Each number is 500 + 40 x the weight over its row's rms, rounded and kept within 0 to 999. Layers, rows and columns count from 0. Numbers have three digits each. The size before them is the row's rms in percent of the matrix's.

# layer 13 attention output (transposed), 128x128, rms 0.208, rows 22-39, columns 0-63
087:478467500462506572459532476476474488465515574535449525491468472452553501514505545476483535471492475503564527484522477426508449501474541460505496487535515517554587472549531484531469499525535508
097:497557530476472547533473420442506508460506498395492491563483521493482443542450545523474466505512471483509479475492523531508420484478520500505465471527513515492541388424498427569523528502555530
085:449523423491504508493511467492441560530481460473518524493534465493487443493535476438497487463536473496457533548451557395488478551537427447499441444427513465508515545513496526498458546504562489
095:476492520589554507463485505439524468487477480569499480448525503403539541461496505566547524496419427508473468535463526517590490473504566513483520482553410546504547528521411551561479431430466501
084:456458487502506431516511543525558509498485524495472522461479589513523446508463523518499519472535489508445440445483397496516450531511529569429498555508448469463461471586531479580473417435596437
090:494555441498521379553500548469489503467584475518557441418515502507478464451483522557521486502489437497534415526495510483553515435576554515510503486438497562507525414378463568505474420522482536
099:481474434520485458499499522556557471537494515518492507517480462490495510467452509532516456506555507500492493500512452528479549612511539508561536588520522553487439481466513533467458479476474544
095:518528513469521471516531541516492469462401498494567447457532500480444463497484464498463493524507495443498543499487461561584463528510527553535523455530423418514464530526497500506506475469455446
109:527496498487546483499434471539517511468504519456458534482514454505541435520495452507439487514501504546442477513504510520505457529513492453427465463548535505535485435487482481502522486517492477
081:494501487569482491466509455538478407431535451482530534505490492551546449559505443482507551499418523548457475521496514527497598547518541523489470490525564478540541392483525502430503455532490525
110:474525422493521565531485427513570467477585501471460570576462515482530487558517502476485523540520429512519459542498507483504513507623472474533552464431566491482494592482516538514533445529457524
094:505543505445510483501423490495504465519457525534552542508495463495450613433546553439509477495514517545491462507570545491532466426532525421491526505488553468476491570507513506474492486475462521
087:477491418511515463564517480535489518527449420549537543494467515512530555512443431499503517494478549488461480574542524470484487514504535538586507567530493509509485450519518624513587485448452509
100:451464488494564436491474469596479555437483470502551429407515487480548499482461479526469457494488513530491469498470474431551546549450503495568449523524502504492609460462459515506499495564512466
092:518464511533453558462466440530518486569461488491460511576442483523516518510555472489475522483484482464536534475472559413531543474466501473566397464490461576534528476618494541434498504508569441
105:505454514556517524495497549453483574504471441477519556471425452514460540502521510542430512479444505531445421502495426452481509506426533490435483488562443508442447539472484466518530536447531538
103:528528522534564549499522466599509459525464455530494460521466471448507469490506569488462505506518480471445509502494531509582471510497499495541407502535424545521532592463490545519552477501495559
092:496528481506417519494444467488540490481567444543499470465511482509500511506512469515501465508508538475517529561516437583497553515505546518517506520533597467501518472465532532474492529488594582
# layer 13 attention value, 128x128, rms 0.27, rows 23-40, columns 0-63
091:549554549440501542568476449457535515484500486479470469504509482520541525485457509512483453451491510525483549499455495566450521507501529472498499429547512543464510372488512488526450524521496479
087:484571504483496558525500530527501497602495566503481559550574369444404489521558502497431536504543475497489534492467546516479451477502531491514472515511543447511495443536544499454477525491546476
091:474457558579519464500482471492510496463510466473502427401510557493518556499488442559529458568506565558504430571485515538542491475385549511516500482547498518463507502467465515488484498502441505
103:492500464514490436494543562472491596512479480485578544492547544492463486479452518508535440450554495427493477515449474463524486502526488500498510609500497470498478455479537473571466501494536414
100:527531484538504438539520437493545499421539420489529445419458525518548528475459532570506476508465518546539408569521461513494516470526507489485513477474547540468518445431478446514497480471497512
113:485487509488484454486547527568459585500469493519539537491503456498537466536473476459485499527520470443509516513488499514587509558525537564551506607496528459512476534461545509524542498497529520
102:492492507490484461499586544522531560498503468494531530534539479504459522517489536455511464502506472447437542513519477531615472496517538512469516479451516401517511531450534523538480500533510450
111:542518499492516529543518475484516438473552523515431472498483496460486497471450472541470471464520523539507474504467515532457459508460498429459444473576530544490489446543512458513496511448452487
088:506480576513462518488446524528550439465475458562516427466481490424578474527490486513475545483401507539501518462511536583455460506467576461521509463482484512432552475522536525493460529569522535
107:613507544437450482498480443521513474545550480491483517560509501526569507485552562443466431485518493519514494526513531495483505538594500404508542496455496442481476521524545550518527473543449451
100:507550519466485545514414505470525528524516491475528501531486493487466563474457514450441510491543501510499480487452518590508494429524500425499455429515520529424516532514479517478490501495504436
082:566426444559524472531533500563529518525453465546545512415463557551491544513486530483478493517459456516507511465497510470533532522468555516502564636497495540582490480463562655532555476495517511
099:521464553466518467469484459571484518444447494450455442410475456496503526519460512470464504484521502525526519472480477470490521519434451508585467550513489500497651436529408504508553485509466522
094:513538503476460515510441406502476440547499536461502501493471493421497537482460509517513503464452489513462471520531550489449456490507508478534426451500474560505512518544476488536457504496512413
106:477412523525530457529483508414504558480469458550478459409470490461485537482517490553455521474535543559439517507474501541465525449380524487454496467622476530450431418498482479509513538460505531
106:536541503516557524487453472585448495574464497480493450466454491460475452478522563520465541512440477404530549499523572493524522571529511537560371590501538457512538507542505464528519500499515512
105:446521551453477505564481506456471419452493504539528418452527475489546568489462532477487451524534521594511477546507463562483482522485533487551539424531459549476483432500536534481464519511541524
100:519531479462563502533488506493488484442481478469470423465494503422486481509495464557444496428448470515489489451448510526446431477452489511492505484485578521489578496491483464487494519442486475
# layer 13 attention query, 128x128, rms 0.184, rows 32-63, columns 0-63
063:569496508502532452516425496525437455513472510453505544520578535512479540558490533443427458534584568564506454520505461504507433518540548450466502446462463579526481509516454469546546493544423563
060:509472538468556404448468529533474509572445540459536588544554500523515543529410558516514458503548527484463423493440511510528514468543544507436505467462476470532516517480445520463552477500472513
085:424515537432464454500519498469455569446591377496538462450521442492535496582503549492556447479463536544486498495479492511503499557451528503455517483511529512446634480487539515526510508479481473
100:546517521476481423424537570530436572510440513476463483499572479529455459487493564471536543517453525464467506457447525578540500435490585505439518539445445468535539507436449403460565514492503481
088:526572434499519531518396491487548488504507475479425521524513525487393535460556510453491478534518490538502504539488565497484485493532458491502464485460536487480507470500514541585484526547540441
086:489453589472475507491580472551492507491461472530555478450500467488568492456484541515477523479501509519533539516452512513482549527493457503529508547482527451542450510538474589428499487463468475
116:484489475446465516542567485480508550504572396467482445394467457551533479562470455485515539482478532548550556506451497570524484508524557511495500500522510509525526410504516483490612447507541631
108:520528482440467470489533548528490457499495527545577490492543436503539557480497523544507540522422451507526539491518596454538501475477535474512623504505557448484494562498509446494437507534479467
104:446513540483433534464511576455488466541466403511505498447528486482442533552540522476495444459525501545476598486441508579519417544365501521451505470548471493535516454492534536510482525425534518
103:529509564495545465509472497504505526492477432482556488451487507501410558486531493522512555537413498532474394481557572511520489517440471480532515511540512526460449542560404545491516490504504530
146:491519492507432509437636473534491485487495439494530472475455476457552464511536572514562519490506510448506575460463502521498523545490535438517545510414532466571530456482478474505523467515470570
113:490477528491448425503490549538446594520582513565484449525450498473522483528565535495469500482453491461521522531460482557564517532432535553515519512516473520545520504414506442477501499523542539
105:465471489533465473511583471459505467561467542540474526513509562468509500443580517555453430493511536508548466594463534443466515488402492505482465493467455486499442500540512538489477525411517462
099:556540490428502488516512552532509523475483638534553509531467513479475430520531508492494476488522454480545484435469454554513498482467473595528592566479429511487498480511520507484466531479477426
133:484515484469513558486487488537509518540529514460405530490484464484459487592565512450530494563520515487477647498460483530469483522569552514510450529510501463597541507509546541502541493512507525
109:530526495517485526467524556461533549490460529458490512536529522554455477519522558434550559495498496493488498432498475511539410485535553535486521529482418498585483544538493475477530518474523513
099:602447496529606514477509518548575452489486533499497530598469537517462477466478505533445552524499485472416436476566517443513516449536520472521447567428525459485472449467551484535503550544497447
089:577458471545579542488542514537541479511396587469492528618484528519450499447499492504476552505465441465442484460546542449524517490514521485544465530435542468495471495472504483550528548505499421
075:450465593480434440498509546507427549499502540496510466408487450505569524506494538469535438496479453537495496523409481541473497507471551490457541459510460563549463480501488395479550475491499615
086:493504499544547544493481485464524475522437607524466512516460457476477488454513460550517549484473481446468567429524581482478481513476497472532500478520540455501499523506520507541528543518485472
080:436456458491410479486485537455491525500541472483481542527480451574497441560491516502516480449457549501458512517501435537501521497513557468443507515451440523441512436485570422510506541575543596
113:594473524536587511512510517532503463493473613508563480558484492472481540466513513563444535480449431501478401490539516501524487494483554531531544542499429470498470525480441477471436537465459417
118:490493497464505474471547548510461561546492609435502501512525472460537435494487528515521493468491439462474483424488362533512501532508538488506536571465412509549515513455509442478489487496499523
123:482533450470513486494504517489575485436478495525522518626441533468488492423490564481514482518543460533521494514541429460545484502493492497487460473451511475450470534551460437507434522473517506
112:503415553540532543523478518565425510507444587467554485530475479491563486539437551539502455474548470525479533492516372525480488553433528528564523530492476536541441496493500425523427518484434437
119:534572506516488478513459429467544538534498446495413483460450517535387551501506525444518531538469547480504467524417565468499498460450404537467458435495450522501491543519481486503580498494528508
084:571436463444504445507466479474423495443505500519525529510515513514490588486457452456471433507507511483519480473495511473413523516518435439512507484525544464494510527532490462484463514477514512
112:498474557522553482507524568512395516537453489501507464525472499512533543449455551482493420479499462497500553458525414465462495517437506497458466520535455480532541524496514481501474492483510485
117:502426502534493512494479516514543558499509552509527519441533520519494466494514550498494448530486446494444498502433438509503527472509500572490469540438470491558501541455523447502506525456508433
129:502513524550513482486430524567538528513487421476447468454471527518441563497479490439583567542481538498472483490509537497467509440521433512448421435496542493546529542514499504514554468536555493
108:540515536513501532495477473517456470440521635435490464469467512472523516494464541501488471523501440518548480498495529497526502458462460512533464488510513489545552437507486545479448519512451426
121:530495451509497509485471527490492473527454507502513523505510485461483491449526474472530571531479561442536370521529487401475514494533427487510542549445497506485472525539519544437499447472490479
# layer 13 attention key, 128x128, rms 0.172, rows 32-63, columns 0-63
075:434504457454506552510455472475514528567445491493516520552445451510453503533519467455551488434506495551509477499569588469472475478526423492598492497585475499528453556493519500492485478509578504
076:473514387479468525515448494490502440524537439436459518509520480494456561497509482493533524498566545490526455550565512434500447532500407470582525484512553478449435612497547520486492466509484475
092:521474475495533437456490481502511489497509523567508471538530520491504471516524494486461462486466501485457518498382438529505502428498573553373516486512420529559513494496467393460467496490546506
109:451476478550497589520507518528496439567478444517495553551534513456497541521404453549544462500579532486456478508495506419439512525487430544512417468494478504452444502491551519495481488517430477
099:546478456551492451456535505442489506559506476537517440504530455497509456518478502459489489443460525544525471506482415485535524433489532558426496504477427503637550534505500463451474510535510530
113:493518493529500512526597471486545465512511468460460499496468520510522566471517517500561536533517490477485566506547611459511436542494484442586505458498589497504460532533507484546530443482488502
084:504390524488543503505490495554507418417414522470483502544507464513478512541460505497480554518483462460534481441551524480554439443435507485504572485474444480483460537524492490502443562463459518
090:460562511374512481514601475466496559483500485522504578589439500483484570457458463455561496446512523468533509518491534544498497504430532462509446477514529487462444488550471471482532452535502481
141:469506488451568477444500500480493514517461525471449479493495478547389544469565522472636552549443430517491468484476556459507479534491452485537498477468527421465540566514473479447526520585490536
149:517534417489484459451459488545489506500599483538480489482461519506458384553469469562431526473427528430508465577481439509499511518521529550492490533514490506466504542473522535550489507567478463
114:541510502532557454507532498431497507432441475494516483472602487586457562511544522488607481539429494513493472521458556503528504472493509514488561517518570512573519504446498572484517508491496574
129:442487548548474513477484534484505420515495502543539521505567449503513517457504487511548569475477409522461467483501586492524541476491561505527498542530496553465424541453512547450491437494417534
102:470487546500530481489436542501518503591479529500539502527476469516525445515454450547412551429509538513465515480553429465514520484429471572518399485523514549463566519515499490488509510498593528
121:490472522504486518529485490488559502502526530508498564520487487544501379523511466607463403478566543529481524476539463519485557490494513509533441519498486538424510520475546465534480519512485518
145:489524488431473550477507512458504511496498558467490519546517511534433606507559611419544474523493502505486637454503609554507464503480481473509464452531534464558533509529489475482565516531506542
126:404489469493472586469438473473431507440466469420444502492429508484470556498454500514544490568513462551445475546517542479452502450483529495506515515458530516543523489495545531478534525510516533
069:478516521571498559504502463547480508476507481492526457450527524526543453511530529517471467555536435473556469519541491472487504615491443502537520482436483501452461509487474535553569507440413494
081:488536551600488535515486527508520479553536406487488503502483510491525467432502490542506495514497493477510451559541515453530492598514443500526506519448539473427519535516509522535535444441414464
075:501515431473508514549516456483547524508464448486440537568518514423438579510512491549592453423515501480445552530467535512452509467450447487513513462510537500478429530500557570487428483512492520
090:463495494541499509539518493499463486418446433479509549546457524413455471501476507547549454471554484498446442435569523541491499525534519448533489509489555541463529501470482578533513484488485543
087:566530536458534451481448525520497500475483518502573467485469457485525508488473520499451433496445460511561484482570482553481456410507556571525543457562511504546501484554531466484461485429551450
077:496530500501513612507481492528472493498462526421479564464505511445453557524471474475534483532551514530444535457570548463444504543493457539558484561471522510470505492521498563555558493509432526
139:495504519549546609566434463457497489458485491546486538457449508519484494472452421498529506531548514507462518533525591453456511514522467471526460488479540519457478466523481590502523488540531478
157:533510528500476524504424480517475434532548458477547482463603473569548446474583466573514439402498525472558451490481419445456539448559481544392535545474476492465516460437558549447490485491467502
096:516494550549479538510490491434498472476469532543512466512494530434479549506494511499500540564503458493487527488521594526465492561540443476559568495551506514470468501418540511505472486467426504
084:525531505460481466482491473512557486556490453584528434456538472533526419544537479526481503521442535536446449560449477524487510516447486570489482527496469486524564506449490646496476543491517551
118:459449470532551540458489470467466521507490545499474508562478429489494401491607483532476463479511507497514454466494399585503576465505552578499518515496491556470516477450484512451467491499486431
100:422506491470554572466509486486401504585476493508496495568540484497510524436455524496543550474441508487501511551532527451509485462472471465507435488497499475516539544491528432415447484545544416
128:478535486498507602509496459451594475575483496480477504544509524520446456482473503420547466472533455437503485461517454526458533564510468406526414465396514449473468487538504489502479477519464505
100:504517499587573458441577470472529509496493443537508494511547476462437576578528514482560497596422512465452512481436560478526572554484542538505515466500466516474509545461487521467532534489468496
125:449500496510535504502488494443490544498418584492456473542498482479508539492493533455459547483523412511466502554463491488566530404552582445457478518500466464575572490490493476490492486526512553
125:440421430496467461464476531532468502509403480478510493592434529482402505441484493398520512503528501474524472488460463491435485450493513531452492519408477500497473515520530473477467487463548501